Part of a small language model's weights: 14 layers, LayerNorm before each block.
Each number is 500 + 40 x the weight over its row's rms, rounded and kept within 0 to 999. Layers, rows and columns count from 0. Numbers have three digits each. The size before them is the row's rms in percent of the matrix's.

# layer 10 attention query, 256x256, rms 0.0569, rows 179-255, columns 128-191
100:430456488495547455539518502623540512538545504515502481533466377482484549484481506489533494555512522491494575551488461459560519535492518454533558413533524469478411473561518462468519473469519503
106:523537590495503542557515517502497483493506511592441464511459446510477523480508577486459506474535507534499506528444498449552511478555471503469568484507530510476556462473495501476512506514502464
105:498463511497498488496523449421566561487514512405513536528528504486506489560479523507489483461438502476550530517534505556535441465468504519451480500440396494518520513486466575487488484436444546
116:411448478541495441467552427492477527461518551555455520480548506507515482459553450494557495495455507477511470477550543528445437495459548513563473564571500448578527465430499464507538494508570478
117:478480485476422543521513570517409515431475524473516540534518476519393515429508452503455564467529486542483538549477482503404524547521500522469517540501446515491430581544519589450557526462456539
103:498448564507494464448492518451581535529532469515539509522460479507454508417434508478495498484524399526465454493469491485424501500406468523490470505473545487545487482552547483558413486450461471
107:466485525557459440528504536461504520515514540512542467432601536513476544501546505504471486456577522498494453443496449469529555526482488521476493537468418470548621512509491505443566501578524522
106:465545503420478445505460527399474488513410574532485501458525411506563519488550533462476536516470502523487532534533484484407411463482475504458501495506566473480457469458592432521536489432542542
117:489477528501519428513543456498502609528497564499489480564523508535509459509581531479497453498449513496490446492501509456487468473515579528515559535499496487453465453495535509555460474509491498
104:485475486520486462462512458528577490461483360509501522545513491491497514558438516531472522503494521443480498551520486510437487525501462521470466496514593487480494565472500474558535527490505529
105:508431521436439487543477547484543523524441451486606505483555532448497482509477535464426514492469453491575490497515473503545456554514455483479551489500471522473487530508509552620469570451528511
107:517516508446492513563504527450559526519511520460491532470597488532585519449443535488429514459459504483573489490386489481464461400527568485481507555517540551503490502493467549479478502466548496
108:591491500470525505467549506466446514547462550520508457567457455501484503558514556489438519483472424508466486514473426511539573495466445535564534389481414450487479457476515503521536511445554506
104:503540520501512519512516532497440488468493483491454487491567475532550535528528436447541509492458426470503457557481508474507476537500564421496463453517469503572531519436534443485533505537506535
102:498544440454524463499483505490569508460472521558523465496450525529482473521538516463500520461457600488512535460492566483436505514508455519502502539497458499521502460519495468473513577538482496
110:483542533482556467490494522417545536495566469527513519427506483467547510454590524516476521493571492546558563504476475537510444525490506511471486539522555522449521511507516504509464436503488461
115:553513496520473461525486450444468548444452534467440473555524520447524575516487515572487481474528525443511481477537494473476449503545459499533498474496455502438575502510497476514471488541473516
111:482502486518510480502494536524531497429494460509493504536466449502513506521507522457529550546503497473500580521476526475487440533508508586543436441485445557523519553476492536529473560516493446
098:529505488481440479521535602435533481425463531499507503548494529457426464548415503534470461458473472438508548554559496476470548490532446504469476490539451473501503523530538505504485449437468552
097:559505457485491501454539403520540443476506501553540482532511522468458498557454532534477511467521512567467500467446573473445422526516437466509430503531583545543517484490425519505587503515479522
106:462471544476537494514580565464489492491490448563464495507469554513528413520483530484411471524489494527581409549482470508520545559442487481466496532529530516507534541475503474476528444485449502
112:491513533469475541502483537552454500483529492447555481544516529489428473459478465492488491520512547542474493486417474528510566598441591485516551428466588543401451517473480486497449546521524474
111:513515482449529487530527458475527528506497513500527524458450477437523566551506521462501487536521464513553475504464497507513538480497372458545551498482551554506484476527506546447539520522473555
110:488532528513509512505493534529477513515547513492579464451561590519551532519471444440443492490493575483537524498483482524474556404526474457468546499451506496469410461460481491457461472523531450
106:500491466493469543485512444551519534538481489502467520479558466515468508526532498530472401474465536514489606505417506537483499528524518422512521517517465531553546447556487461541468536490494508
113:449453502453467499557454495601551503496510528502493505448530490461530489493533506465543491490502520413491469530501501551523430579527471545509411538456453509499478514481576521504589509502556459
111:519515475512502496462429539529543408469453478473434491434506515529450489469559487519474482519507529514514555446462529490473505444466498456506454563443479474467429482554566497526478489488529450
109:541448503431515473544527462537441539466482482508456444583514476501474452490477504545494419491456479514541485547485498444522430491568539503527513443474531435538532521518461539464449524495583460
113:501500520430517544506514537497569521488464514498577533477462487496516439528483513502519439516528448541470528534492489486469485525499437502400490510507380456471514434493478549469505525513510544
109:590449488496517514556532421538479476477527522464525488490546447497443512539490523524475478526550509579571538563476500437481504458545532529504517536453538488544527513472570465450566501496495415
112:517516484470494500501621451523470494464519505499555535503505502428430514501396474436561460517473470498469445486473521510489407513496503497520417496476487517468516466566520556414445469496565529
107:503520492515553489531483526519543513543460451494454594511443561519471512518485534488484460505492442456484458467523528526473486548551576536496536482453475538485485463496537464429538485507500377
114:525541504497529513498596477476612551485520506480564442454477527540545480521533516558462596586475472561525546474533472445470588527469432489467539424493550549488595475483475517447543482506488494
117:457601522443509445522534525477543533448502519502513535517466527456486489527535543552494472509491475495538555509541427458451508559487466476530516495530528544530561489470527552485461463549472526
104:529551444540503485428554488520455532509466457516503523501493532549507549508450585554528498426601494457546542487546484449535525541522536532500436511480544479553495511487456498432500420477484503
099:546516531498556557532466478448499441430558464493520505490495427471483482489559517516515505445521535513468487495480593462522487454460520452606488457577533590433504558523504453458461456470514503
102:557455465511556478499560510444470501502506545549508486458545476428457428555455560498499502508499529476542530450482487519563577466527480533504501474518469542496418476477470457522448565560517471
111:459537498519453509448479471475461467486450526526436491537478512458454528581513485556386487442433580499512514406587507476523510492533502537458498536492534528525477486502432445494481504515488449
107:518461453500416465483483507467471487546510487523558524403548480494481445488475482440478497557449466496484457520439560462507483518438475510517543481533484510467480505526490538490419508505494502
120:553496554482521540576479529419477511457566538506492561528510446503511537371547494477443493407516519419541505467500473543437525463425479474616557488548534568510504495489442508501489412476548468
106:398604491579482546498525542520498477434493461495500437478548528495427523512500513442505527534468420495561509477603456507525515443513466513494514578498551434417449506542482570588472510454512499
107:475530510472603507490496494463460510445452477517498466529466526504474482534486520522447531474523568480493483475510526446541540493610463465449409441519480460438499510507508579504552492479488502
111:480461494494502527506559528528456473502460536427506515542445498466533554501554498507496532484529500479483470511575526499490467508447502532521502557513530486526517541473477485531506516459466533
115:511511520520423477578524468532503476520530536573481560427506519506476490450468455443585562525448509451517443445525507365480475469529468543456526489536527510555466484480540448453532499474564481
114:505497489551537489468514422592546530556547510528547458491452493569526518501515511598491521481485527473422404460512517500490536464451556533458481543484514505446531499466466435540530513517522499
108:519545449515495416489449445486537499515517505496534523469526508537453499498464480464522555553426506556533501480520480547511508544476531516556533571465450500505446528459441535467495551474494588
106:550456478425490491486524484518497476474512524538508532500536530458521512488412593456485552520481442529447425436456531552486467438504577515564502570522470474532513511463473465520469457486517512
112:458541486513487484551523515530402483534402432507503479526451465447489459506480456519462480464548517414520494527492544413495541515545614486518483555512586469488598502473511513548471427526486549
115:491485429535550458422467526504595516462471500495481446555510532510533481522550529511478475484457498498441542511532551521456524548429467465499536485464539463463510539491505499444509520444601473
115:504587502496506465497535490503470493475448466477552482506461508498580437510505579560600506540568534476542539515533534527564469555577511429534425463541479436517474432552493519489435465456507554
109:468508510554515521429463490588465468573513535530514453483501532480539511490549463494528477471506468498463505490485535514477498484591458547517529489552551555482519514431498460466466487525500537
105:547500509496544492523442382550461522532575450464541538519457506504551498546507514543452443567494507525500510477532521519477505489485517525511457437491559600567507474513459499548553433467475541
109:546498475407425461541492580479415483492472534484554520495527471526529488500443499439591530475486480478575490515523530511405502473381534535480525454523483484537495507453530491539495463587497496
107:479435501512441497460467489420540522582541464467444465491566475511497430526549471457507476469466471506450554523520538549475384509589508505615462537533485468447491545487559490501468486491496454
103:453564427541577480486481484533493526466462514510550477482567489419362517576546487489412489441556507412536471469546496552492531528461500438562536488547520522479540475450574530499553468528519466
109:525495534520572538473474434574500505507516513567477470539488442449464466477493495442561466464445465456486565480447499512563457486554478512517510530457465502525506466546484519523486490518541438
115:537505519434509516497499479483496509435516406549480445484536465497546481492550442504500500497526549519531474536522491482544475511448429449529521492527531561413561549528478473484543523529470494
107:506541444421494468453526480531527458488517541467477503478550427502475509593476422557459480529479464574538508522435489536477549428537517486498530507458482476486438496494439453470550493494488489
102:506489483495534488425495520498485440475525504532582470560450447461563480540533456440502537548506479455460452494508485555550491538531516484448464499505500514475495500424509548517530502528452540
105:577541454445448516523431513475511478552524523532564465479489499441539469459512454537592491557503467514506462521537471563441457513517529506434566503532503501536456536496490505518501471410504507
107:510490490562457430522484533472412422520563446532505468529501508545393492480479551497545483575500467533460491577496500428493538476487551577497476551450484476465458515466513501483495508448564501
104:502502484472491508463503557430441534538428464492467558525501544511519494492530559406530491484457475467500435524474550561460508494447523487528532499487432506490496480504520525470510554426523515
109:565536487516488516466568536494497495433490419429563497482527516476568466524509489545468599528547422484558453572554532455522528533548542546464488433506449484458493417544521519518551531468456510
116:502462477476463439484496516490578562541487477520579514497494520523544522426497519533432534491473538599521469452470480549482478524513489514481466486479499535494473562519546498523451565514466488
097:426462486496501605524401504457519505496536493519535512529432522504490507492503448507464515422541467515512490506502435502533480531450487540489543512484416478517524518506534461494533527535511463
100:493497486519528460484504513452459568507470595503571497539462550510497582499548508506529568565545471550522409538459505596488515503489464481555493500545523472536520548441461441512498515500554425
119:449435499574575522524526542478509506532543469522508406510480529473528480489476466511492514528474512513529450539488454513591521524561523555541492558449530513543489453511573521510451528444498540
102:587448555467509399478535404474422560510471512492486552483454445413449464477503518506498526488515458423532630490496517452500532525466516559529485486532501467470535529498519532464576509549479552
114:463523458583542504488499543519488512481501560505492514457484522489523464500608525554541563510520502497561503458473541518523413509505471458507517473492503454485527498473394506512410483442473506
102:506419539513463492520477543510541525544518553564456519532439529487518499507539564556505581485516479518490535523543503477510447483478502531549590492495548554525454448509474511557479481554580519
102:520464468454457493504516522478492511465541569588565500456462543518523506553535476501500492471557441509498474491384399525514492420558495507530480533561523498547523556489453501443519505526448538
109:495514506420484441542543478539492564515486537453529553499488442506489468394524461520456502458608501491461494450504468557407514520532503534518442534501531480464536555458487581511473550471527472
113:539489471428475484445536507462518534467459470504536499466532515516489499500478532488491564492567467492496493430464481474461465454463494542553454607516476525509482537529545489517534405572498431
112:483534506511470475443525560498486452611428476460476432539599467466546474522496530460482530485481521539459433496452514475498495490497426520474463456402393450522564530546527467465528565524513475
101:486514445456534498488545478410424495495509496525483510480474452522441526464516521495499465479526473495532500450562484583494551509492532539489472462573410509471514422470505513529475466549487490
096:508505448472494498539523487624489534499527474417500504489574501463576486432524453507469475498469466493451408501465541504493479534517525488503515458572427460536439474533560476508525540562537547
110:524418450489520517495519442489563514463447534476520546505527414508438552563558506562497554520486420482575525547545455498532532473482462536514462512514542572486547433454470555508496508533445487
# layer 10 attention key, 256x256, rms 0.0568, rows 179-255, columns 128-191
102:490440459555505482528430553540499511487488514489548435457523491493552535501440417501492455559502532516431604537417498521551535492464473447481455479507500467513469519496546492469582505512510480
112:545516540542377447476509504461517442484467496503500564492441499476538541506513527448499467486545538550513503461433498496554536531517446514496485490503554547515504462485467491533492477524511413
104:457541488506579484526478479483502479554487488504526514516506541461457527548520523545457455518432473516514509458574559482432510460497441521522447485511442442518533500477477556445521467463504502
117:466407485452494443435459443503437591505511568489513487525545511447490535473496505477501510509504475585456470513508518464483422438522565493569481544499466505507472500428475451462493484437559496
114:528534495508499509579468559510442552498530437496496544546511459515484508481521469458407516488534459491466551546494488498436509476561563521528472518522423475522487509457517577528509447505472545
104:458512446462521506469528456495515432515545526464546476475464538503484542456548559545451537459492408550477541469488485527545473524470463478510493545506542495519499551504493514599438486511533542
108:545527490530524428469487515472556484481502532536513430451501467486457537495473452505558514519467511556534560466554444514514533548507543544478523516434452459499580495419491487465488540517522456
106:411582532458516498487548493478530495546491574435499543505491463458447550517562527465501544448507471550521507525541489494437486519508461504507480516422496470487573533503500473533477475496535446
115:467424494555515401562456437509461547560494499529489515507473537511474532491500527462503443486504472480520548503499541528485434478498561480621550514526472485475569432410479572542469496503584514
106:536538553435548464457469485502576458452494416524543463510454517530495537463423478508476531558492501505488514570571542532537528493512520490518481459512548540508494559526503459492530536523508453
108:480482514479511525490527528497453560449554552519513532490522579432413474476501525476475507544560462482536517470481438498513512522426419473525505500465462504479464503503539529542446570504573569
108:511483541515421512547461559480535471544555585519436548508499542541539552535549478462497529489475565555526445504490535461426468514546541590483446495475517488439563484467545529452432492538480517
108:538512474448531452482501519428496518478487527420495460475505551417503482533518503551514588551438545466470506518462493493514549439525532569520588442497443500558465486444526506553498576487603482
104:529526518574505541503518483619480480474462431567472474481507452462504556510571515539496482545460520529541455436515536447571492540509576522540505451531542516534574564528530471577501580590471461
104:531540478464511420506444573510546489535492474560524536471510470507462474512535534471556498495495541481537489533544597476496493417545466417500464506480480458554494505546561483459512543525485524
109:491534480494551486441518552479529554503516501446491477482508464484500556463549507458525531514526502490557555513521476548523425501486599489578479496439426523479496474496500576469487549450499445
114:534495451528465498543601578455402525468514591473489418537544453491562469509548429493483513491488512447532461511531494439497544439494512542473588539455483464487539514521543525585504575497579516
113:439472543464550540498462542555480528417561531499505485490530456450571516473563466459582558473497537465464490579519444493545526454477486514559461518497454513546480525461543532553556547468490500
099:525508536491462497488521608469497563453528458434510470553556547495484521526399505481473481558529558438531521497500484489518481481483534428446550427525500454503477573538533516572529482500497502
099:491443445508462509449489436476527488505515477497533526558499516488466522537476501490489459485557514472484428464432491502478454492475583540450480498487513525541426495540396472518554494574466508
105:493528531481536564506599515549507416542560464481467494512509517448547535516472534494471443563458544523516502554511546499502426509440481422444475481502527472407558471490504424492448506499538560
113:560488534512481493481528536534454469485515429509518520502579515452533452483466501501485491518481463433497527562427485552438464556465499480465445513448516547462495513471401452522476541522566520
110:497527504509522478544529508466533465458518484438560493565511489469471548494601471543510457552455468419481490496499458499501488544521465533456488495440465507486510501529548488451530439473486515
110:546485566571446518508502523481522503457561468528491455417490464524436457553505497474471563499509526555514523480516561446520535457488494459506511435413412489544525522448531509469526539495452434
104:536483511532460518515557470513407519535540401517524569420570480456437562508523496488520488555540494466503507465506478541450525531511534561480470528492474523525500452512494482524452499453517417
113:454570501504530506455526483518537587486532489430537478497540477424505527422498531461521536443550512474536573527506475546492495594523525522528402524485520471496487453445565486548520439479558472
109:556496457503460500531485449558463478494572438510465525416496496533456461448507481512533552448544496526430551536461504553470457446424438512482543498505491457499466443537560484426510463470481461
108:480482454560485447542551572437441509601551480515504505522540467501482516507484512531444470415475509553502483479465527476515489463535461499437447461527588510450445505510528535475546563465430471
112:545496502450427540535605508485514517510477529556541463506498546483538502485495542539474510562546464486437542557518505486517476549495441564442569480493461533489489447527487486507478489486461497
110:472488515557519496537572460501382495485559468540536500488505542527412570466528473535471483484510495506553531537465496477471486464474571565523479566511518444520571516477491539477534474565485456
113:463489514546523531440501481521506482509517402486568542520521583463495546542429469518537483491495510467512516494481542474499390609575545504451443507463446520572444550517500517467460492465560514
104:489543548477439501547456471527558424552519509528504573514512508520480497481570518500530442540508568482528478521490535517522504525555546545492467464491449540537500500417527539487493537545447441
115:517499459482457458466556491453514512512496573481579558482498511508517501564506485492429561587465433536556544508487453520501534497536493542506523514536551590551522472472575517461586544532470478
114:471557487487541462492532544403542563536516507509483576525465526478545476518548521426552481524533517555536522504535469453382543530489502511597500475553526501488521466484468519512508457530479510
100:440538454520547481474526513401476490446495452496538520561433509557537506509453494508515466522587435461464543487522497534489489539509590540496486564530514493499536552457485562456453522523543466
099:544554525456603522475509519517490498458579431430461536515420396530533444585550486512521539492493487505511441555534492578475433453555481466573448577518521584526498488513459486533481488518493548
102:480492457462521511523512466487579527562475472510544493463565519445510485580479548503501509446480510390546493510574511530465510448502477503506533460492507500422451521544409449521525518491486477
112:456508514496474521426439510465542455529502520513517437547423491538522475510474503514516572533541580493514569449510540482444510456503451583508513567562526555610495487510517419535455506549471439
109:546439470442433518543506449473472447508547536484483515447556544494498534504462522489417531522535476475470478551506558475494500479513436491479492537505491466512494499428520602492495551488554547
117:589495451473461481517507508462483470507503484501542540453451369493621495520504463498455505531522509487515482485521529543461424515506510452547531458531537511578507469460476492528472463429505527
104:461521541495474470431452508531481452486471487491478420593477462553493485537514488592482508458457527516469534465484447463589493438489482495447520543471502512494503499542527458470505483515516417
112:484604422484531509460507495444500441486476451443461434536520541499490489608509497531510540520535596400521532504496503491455536487507484508495388525576460521483469571486550556515480502524527521
111:471489506501589563525476548507497490503538484507506530480521481400505511432500522458467519440546453525484443513543461416505484523462492507541550490529551580510515564452492514461504524560504465
117:471584496462430497535484507570561545562478496496408478467449504558506476485558475532516473462559459494513498549474492461435457454503472518468531539532563584515528468479508495481500539473481496
114:502533450525578546438466447564564501451451514543485467487423516564529479479489414487491497491522493497431464474459458500573589520515511532488443526445604534465479503515442484480482498524559484
106:486489478441507474516501518562537513500530473450500581530492576456536467530530477450512557514524520555520513509491482509497452502519524509432446446459499474533530493519475513504575530481474596
103:510404404439548522474469511515522455497513455532550472436496465495531460514514587613478481490527454540463454521482550479574459493483460513575494439492502534531452480460476531511503427496544562
113:465457529506518477553508422531372480512439532519448498551438446590486517535462535456463503548453506429540450503472514542510441462452555586509527546509537511516528572493555529559431497526446508
117:469524489508510476481488435441520509454481470551518556502522565557483469481534477545491473556498483513407482520549520559514552504451529478486460475528548436473513517524475498479452517425500460
112:474548441473488554492480506517494510536463470444525508469499521491503487487435595535500497498485598524485534464598575450512484565543532471497508491494492453513547494494462524457460471458500578
108:446585512545589517501529482515495554569481481550500506544445519483519512499497541444464459477435520560477452513448463565458501453555550494485486548588504492488501468523424399497499460478549507
108:482499509520569501599505444459486582506542474526567496506442525437505479456487545539519471429492553532559486469459482481507539525494543468523447514457542582531508551531490455530537442566438498
109:555474450470486585532526552518487484561547448479455526424513514501514547535551471471540409432454499561527520496536521499492450497480485496478492608549443485502496534462531523496511503516568470
107:560498454459521605502450521478399572542549455458508443484516464501519523495538472517495505510491498518522522416534501522529486497562497457509555571480511511497545518483479519497541454439519414
105:516552443490496536486511531463482510438522461523548522478524522525455491531547516484550524544522478457507439459526561554483528525451584483512461516518489450497565461459528555525451464523576486
110:463450570529489508476448473503535546580493456485437560507507452362495516498520492545473468460595564468492461495409512537517491474561478584485496463475485523572556499519471572562494469546569485
116:569539490555440480470545504478500533429400457561480450540485449533508502493472458439482486553442488537457506525504493470486516514534491487542480486512515605443536519482518557452493559483483556
108:520487433498485509510499436474527416507500601428471560507535514489438475505493404544464462477450498500494531486488489557507450419540433497508466482507530465473563427563480501527578519521470493
101:376498420512538561450474575522533485551427484491453414530503536459494491591512520508476511566476482463495488517488484508449460593461431498555431482497493473458456477449496487427532470565514571
112:468486487385488532575450529526462545508495513488534487475500551483523441408483472611425472478536466471505461516504461471535507534478459514479523518505562520504455566483524501502563518508429526
106:494474479438471494533536557500435451550524462536484516564465524494481504507478562505512528420567439538523591561508496490486526455436500536477495506472442495492486547481501575498532483522534496
105:524443507547472488493515517530431497492477463556500525518547545463443489505545515501471540552440493560487383442504561532543489519541525461530492504470395522546548473467467445486481540444502545
109:542547488469494542508533478474490475407495515469474483528536476444405547525621551557527483546461526447541472503620474417470495518527513539469504469486507525518532484547581571497524433523471518
116:473464546426491566495523535497552457559530467542538476533529497416495494466465527447535504519501499536444482439413524415574471529426395516498495533464519516451564517550552513527447561497574481
100:527470589456567556504497553534531495511539540481489536495525472517450471542509404458462519525480480496532510496563420435430477470453475562511537573516509476532487531432474516534592475496520470
100:405477518538433516472505510547563481515493480533526509542516559426471492502527445493406568394461453579450505533463534522516525434432482493572598537523538560543501469477457458445500508492523510
118:486534529518542491445539539570482443570551411553529463446551538490474482438485508532450534483484555528496481521478466469533495503537462548517512555418539466534571547485587482444495475559487574
102:519480486541475412567518506485444421569475480512455531451467435444516550552516489523461534490567468480521485486483518509468554463515512590460456508561521516535493489507475559487484544453473430
116:394531460514567532506482485437543475532503567470468457443563492478510479446557569517464493530523561512566413477452490495502505506524544466471540505482571462447517541596406532455463487465504504
104:536518560464569496434547501476517498506480486511456446489524511490475512501556469502528452487476496530451433556468542503523468480497510502495500426486441421490502408468484498499539481489531532
101:471494482461457518488554490564515496476446547568542539480439489457479546563470493512462517449450476507480481487477495498419453403506438476553469460481535497541482491471530519513503509459547538
113:443560469436417506514435570482509530546522484469574436439488487445480479469454519498485475436486508528538501462529483484505499569552454527529421547538537534511537542490429486488451505468458442
113:506463529421455440490516438449607402514523461528522552402519450449450528529489524486485492435559463447464490492587512472567455471512512559542578500565527491467475483497555544537530408472573523
110:506522474504466427519455514523541393521422516530459461467558534443460399484474512474520472552438555562445529533470524508526554521472490540464482505474433444494510547520569491479540560489529526
103:512466429448483515504540441514468564510459517491470468445448481472465562521490512512531511532527518486487501489593408502549461507493442497523415524534470460472564460514580532497519481507566433
096:514449473559546458528546567513489464504490500546526539536515524493514529509469489477495439559477439592497436535496520476511458596550475586489487505482532512572488497558575410587476499466515469
110:459497497530567556472504444468537463490465534484578547511582465440498471542572503558425446493488508495577523538477474513530570465449496579511482490496529498575536468504438514495477533470474493
# layer 10 attention value, 256x256, rms 0.0387, rows 128-157, columns 128-191
105:531464518471487499446530497449518547526515453506486548494450537544482398493526519453520554566488543489466514472462459593512514451484576517453466490584451545502515536454439404507524553498585486
102:521498528450550514551500477502463541522513549481540530500453543474494488517429487483526469480511484515498469487516550508527534510442501514415576516453532480446462532413526503483429502565573536
100:442459523443530568585520471575562539529422566486507501500476478442479537496527491501420489494525591547438546477479411502566416464447466508485471458585494465559491476553472540525529530473562533
108:547499482511493476472514474554561469513484492456520492532443538457514500526510469542520541434509465529586522530461490445545530527497552478458435453569496475541475507527577422463538536545520497
104:598507503481534493477460487451534495479455535433495582468495494482505519534514538568560469456462538495504601474516482479490517495515476494391447484407510580474504515524497532506502479502503521
099:543572536488495449486517541527525510609495623551392557521510542523478507490529496590541520441539529466471550553515487550551456542513588470480535471487499428507423540510421510476463481465552504
109:578525484580522557608526454394539461495532478539483496494479516471546566527510497446532453536465501480490460514472460479534464451471446537509421540523526494367474449414461483531453513465489544
101:482512481482461426473483511541486433574532518463505552577524465507569480530526459513468472539582530522491485535455512516410534566470582491510486444502443545403478481429536481476540527512444490
107:481523517464489594547492486478444541491527497546492538522477534541546473468568490563494499441530529454505555438551507544501591526413501525541491540403486518542533466507514499498589426534511513
096:456487526553550545544512449542519470479421480453515527523472573484509541452469539519469484453504522497476504505501538522518526428545462538501464576540491583525476554504477523447490462560597476
112:462471516529582468603501521597482502506449436534538453558451490448521438522462548449523524448517503570538551512526496463460441498451543485585483519570522508556469579519508496505483515466552520
101:488486478508550560457593473459521489536485500557527505521477459494475506458430472509501526422556495499430555523484585520448473476545532466499442487514480525430512523515493510467483474523512514
106:495478604530479511516478509499484450572544531513460565483506518440479440524519471418512503496441549503424528481558542578502474677475476525517440539507462499492448541474432548550512576565465541
108:486518501526474472520429469535533481569509477468516519535471483530536466527433520437554517424458441485499507501522508411484466553502518459482480463495531518405478454528573483471402523484518522
103:496462538455530454536463481604511486440525446465430467498428563534466425491527446485484492522523488515501549461497478481495496509488471482472436481487500420567481471525435511517508444517548407
110:425503571490498554502497592499603505473436536478504501535458424469455525475529501484512425477546513527535545492501473468451499554494532464453470487453514561504459437530507511557522545483463519
096:523521464479562539532545481526539501475485499452496494523481358488533561480512403463461476500457490501512523487498535497457440536480524412461567448449521474432475477520556468491517476549481529
096:493514529543482557440510481436570556431579508530498480483492478526487428465489422487548495515563438480457476513576499516493511485482492506504489579469524551527508461503569500546422474496511482
099:571501485459453510447521486532548480484520422470546574440474419450489444468488477496511461546471449535496534564525485402424528544539548537539526517446461473463530455564526559465514534509473526
100:506412503519537462434397480477514478461483590527529507550502566494502465496485522445539556506521517466565476493487549546516531445540529504446461564515527529491552484558507496509553494442493434
100:465506485488497519542406530569453526504497492565571441475410487492565507564440589545521497535534537518495465492558481476487527520533472571434493492524521512571522443464555477457502495486476426
108:551502422528556523535546446488486490490548486462511556481497520478497453540472505538514493530559496541489456538480520499467480473541506487533524497456440501457569507516540557495537552489543480
097:474465536458513429463471498549495467487505547469496509506527484459581588548452481513476515467461504561492509509463530488490462585487495498487463454526513556502550478533482524547483519515443480
098:486388557492481484467540499477533497514456436518541461482528499472546493551542462536529511507533477527558434581522463433553529503605548443538479534487563501487536440521439581529478525510513562
101:449479524511460464534485494450429565520527500485585529464442522505498525514469463499519523449515482420525536423538507516484553470477469512504467483487440556436489509461540524442561521562498511
095:466516466502468429497510469513525499523591508555523412487505559471534492523545422543568561460471581522505547471530511545408534524499502580540511473503440497517440495434560552500495498556443497
104:574463471410594514530497554497498446538526533459433467541519483584545538512507514498498474537513528564502521501473442492534590505557516460564518507479554528459516502477504449537516495500540443
104:493539511476481474497590431435402515537455550515465517507468546520507531508504423582476483482469467498523513559452536469539473437491458443564482456513485426541488548523490519554527422523521522
102:510525484424586524476504475527487519477509485593512486519528523455475522452487473540568543471533463546464537518547510460528501544536470509510565456474540538422540559497478451493502561470497529
108:469471464550489537514454608452462447478557451535468503508539549497528483541505517426443503516452498471466429510483559488516506489478443508572533474501561522519561503552530533514525507498521491
# layer 10 attention output (transposed), 256x256, rms 0.0314, rows 128-157, columns 128-191
105:466571530513481425508496514558496483552528492529499480458467437481506558451482461522513491500529491600518540526490499515494528453529384514458444381449546505532434504497464530525491505465544464
099:574471479517433503514531457460525547445585565473610450540560415503538478534538452548415514458557558477498530560396532456466477517535459500543466458507516543495446413503494586481536519463506473
092:609463471525513440369417542512476540428537445487499519507574496534441532496523477484528499468502464474517518513525514545434521474520517455441529534580516497543483531459507554414508462491469494
104:498467417484453449596475517480487574553502512446502467517584480513506448514465512548474467537476549493471496485580504479485518442470473436514561443405535436502568488500502480468507561505520457
101:443517478458491555517500497493560489560447494550474530358483481547558530490559469528472510498490484536522449438503512493523396477430504473499553522452511449492504496493444525459482474486508511
101:475493452465567546467499457479518492500499512469497513461552498447516547495497547527433464530395515490552511512529458379515470493473517459503457520483520486522511511490556511455493415512440539
104:517488484574542468422503467537549453533471480449496499502422474454491512509446544462517544535499554458526600468500502453507548482540487483569522522519564459540493460553501450552505494493516514
098:457511481472532479536532447484508566526454473512511476513500458483444484503525502415499543435470576597529489524552497462494467395470411563460542496415522489476468587505544534542505542466540434
100:478550483520462500449574574484473514520462482429528451478512515476529465484514553444510447472512460586531500545500495574560504506567525477501480535542431513505474487468442549483440568463527497
093:524470503511488506455516556500494486567477485586470480484517508537491500531571535508461533483402534465546516455501490552388573476514480537498426544485548513506482491511503546535508529512471532
109:583490466516416479405509374536576552504504536494537505518493564471432532543493423574456495508518415475448421467419536492452607570504447527484508523475567502540512539507465433522490496508530472
098:471450511469544481505537505517516513472453584487488454512480543527518571484519468462500453521445519540599444395501478491460472499475458602493524480499506580519579506463531494497454545510530435
104:481506510438455484455517431492500512470470497482491440535496547479557574500452489491506452493491508535543582575450557460505541482491513499508522455562501501543457497477535469523433437474478459
107:485485439447532510528438567471532482433472582539504491517523550504518486495540472531406497518492540469521514508483481467469523458492464535489529502472490534487503526496467441499534521465518536
100:562468495523457501532550529560547579514446469516457499434592460549464509481487475480473454514514522520447448530458446498505558556515464477384489509472533473482518516512567451497500500519434599
107:560511431514513414505456482513480462599549488524455508497563524454555495545461466562505462448539527482502406442502490505474446438476503499459515503535501445524578549515506451491480484464530568
097:514507536491529441499486421371530505468538517501510534531564508519478453507470509578538450509553541519473505492450474554530546470513496447518499487539513471514564394477428458474458579443563533
099:482487532507452543490553528481470481506482563443491503509493486474430489555519553508489557459547488553510446485463443560566499474442521494478450514477520446524498524587492504478529535515512518
093:457502547458437527476447465479455544407468568542502423530488513500557481470374480534584469535497560472455551425518482614550485543483535488520510447513454472476437557496469543504472508522498486
099:540518424470492432567553512493478490518528498449474448468396508553515543511514529525489472440498552515518490524536508479459512490531516509441496511477509453491495538531483525510453508519538505
104:540482467510454570528501571487470554482522489519506518500533580536469485489543496514471519492476462453498486490523506439489512502520507439513499523519513557434498564530510508504483505520458524
101:483570506497511491500445412492558437524460474503460457539469488507506493465508461470469482459461560557485529428542503450513552537453423509504561594507457554465547555507490530499483473554418464
095:536473507531510431523505515520493545446512491585486478462478553445516469477513525467527519559497503479434489480509478492550527493410468501503491554576501517544536601441492439501504472419528524
100:496471388422522510553452429497455478565441506496413499551447582489495533504510532458510447499464468420509503413485487508565496492545503446587501502472455456469520498500575456565497465576532434
104:502536526538474594516512519525494456530492555531513477529441434585530481415526500463484564551473437598515412519479477517522485531547514485534491484509575427449520469562466513567535460555511497
092:471504597509486541565524475545489542529490554414499473475529414487506493542431519519468471542504495495554415536460499530567515528511466428475509490480453505521500531486517462487488536551512478
106:510531490543487530487503496557492533492475473558496516555435538467492535500514487512542463454423494422506416505559578451492420521491484482460447513450425528451502498473513544544427524494447461
107:508440515522482493502477525602511545478523524533486418523507600495474456519529517506524500501511536437524390451481491560578609534489448523515439505498515511468537460472511516525550545517500436
103:499508473511428520449564530532512457509480506453526525446483559425492525528505514493503465502536521432553553463542450552520476571468519512527511510531480498492504468487528524473490452525428466
109:493459506492499498400508443471490467495494520490570464476527463481490526513521544536521493542554479495492437523521543515480531524495528485509533523510452508574509491497454479503553502436576563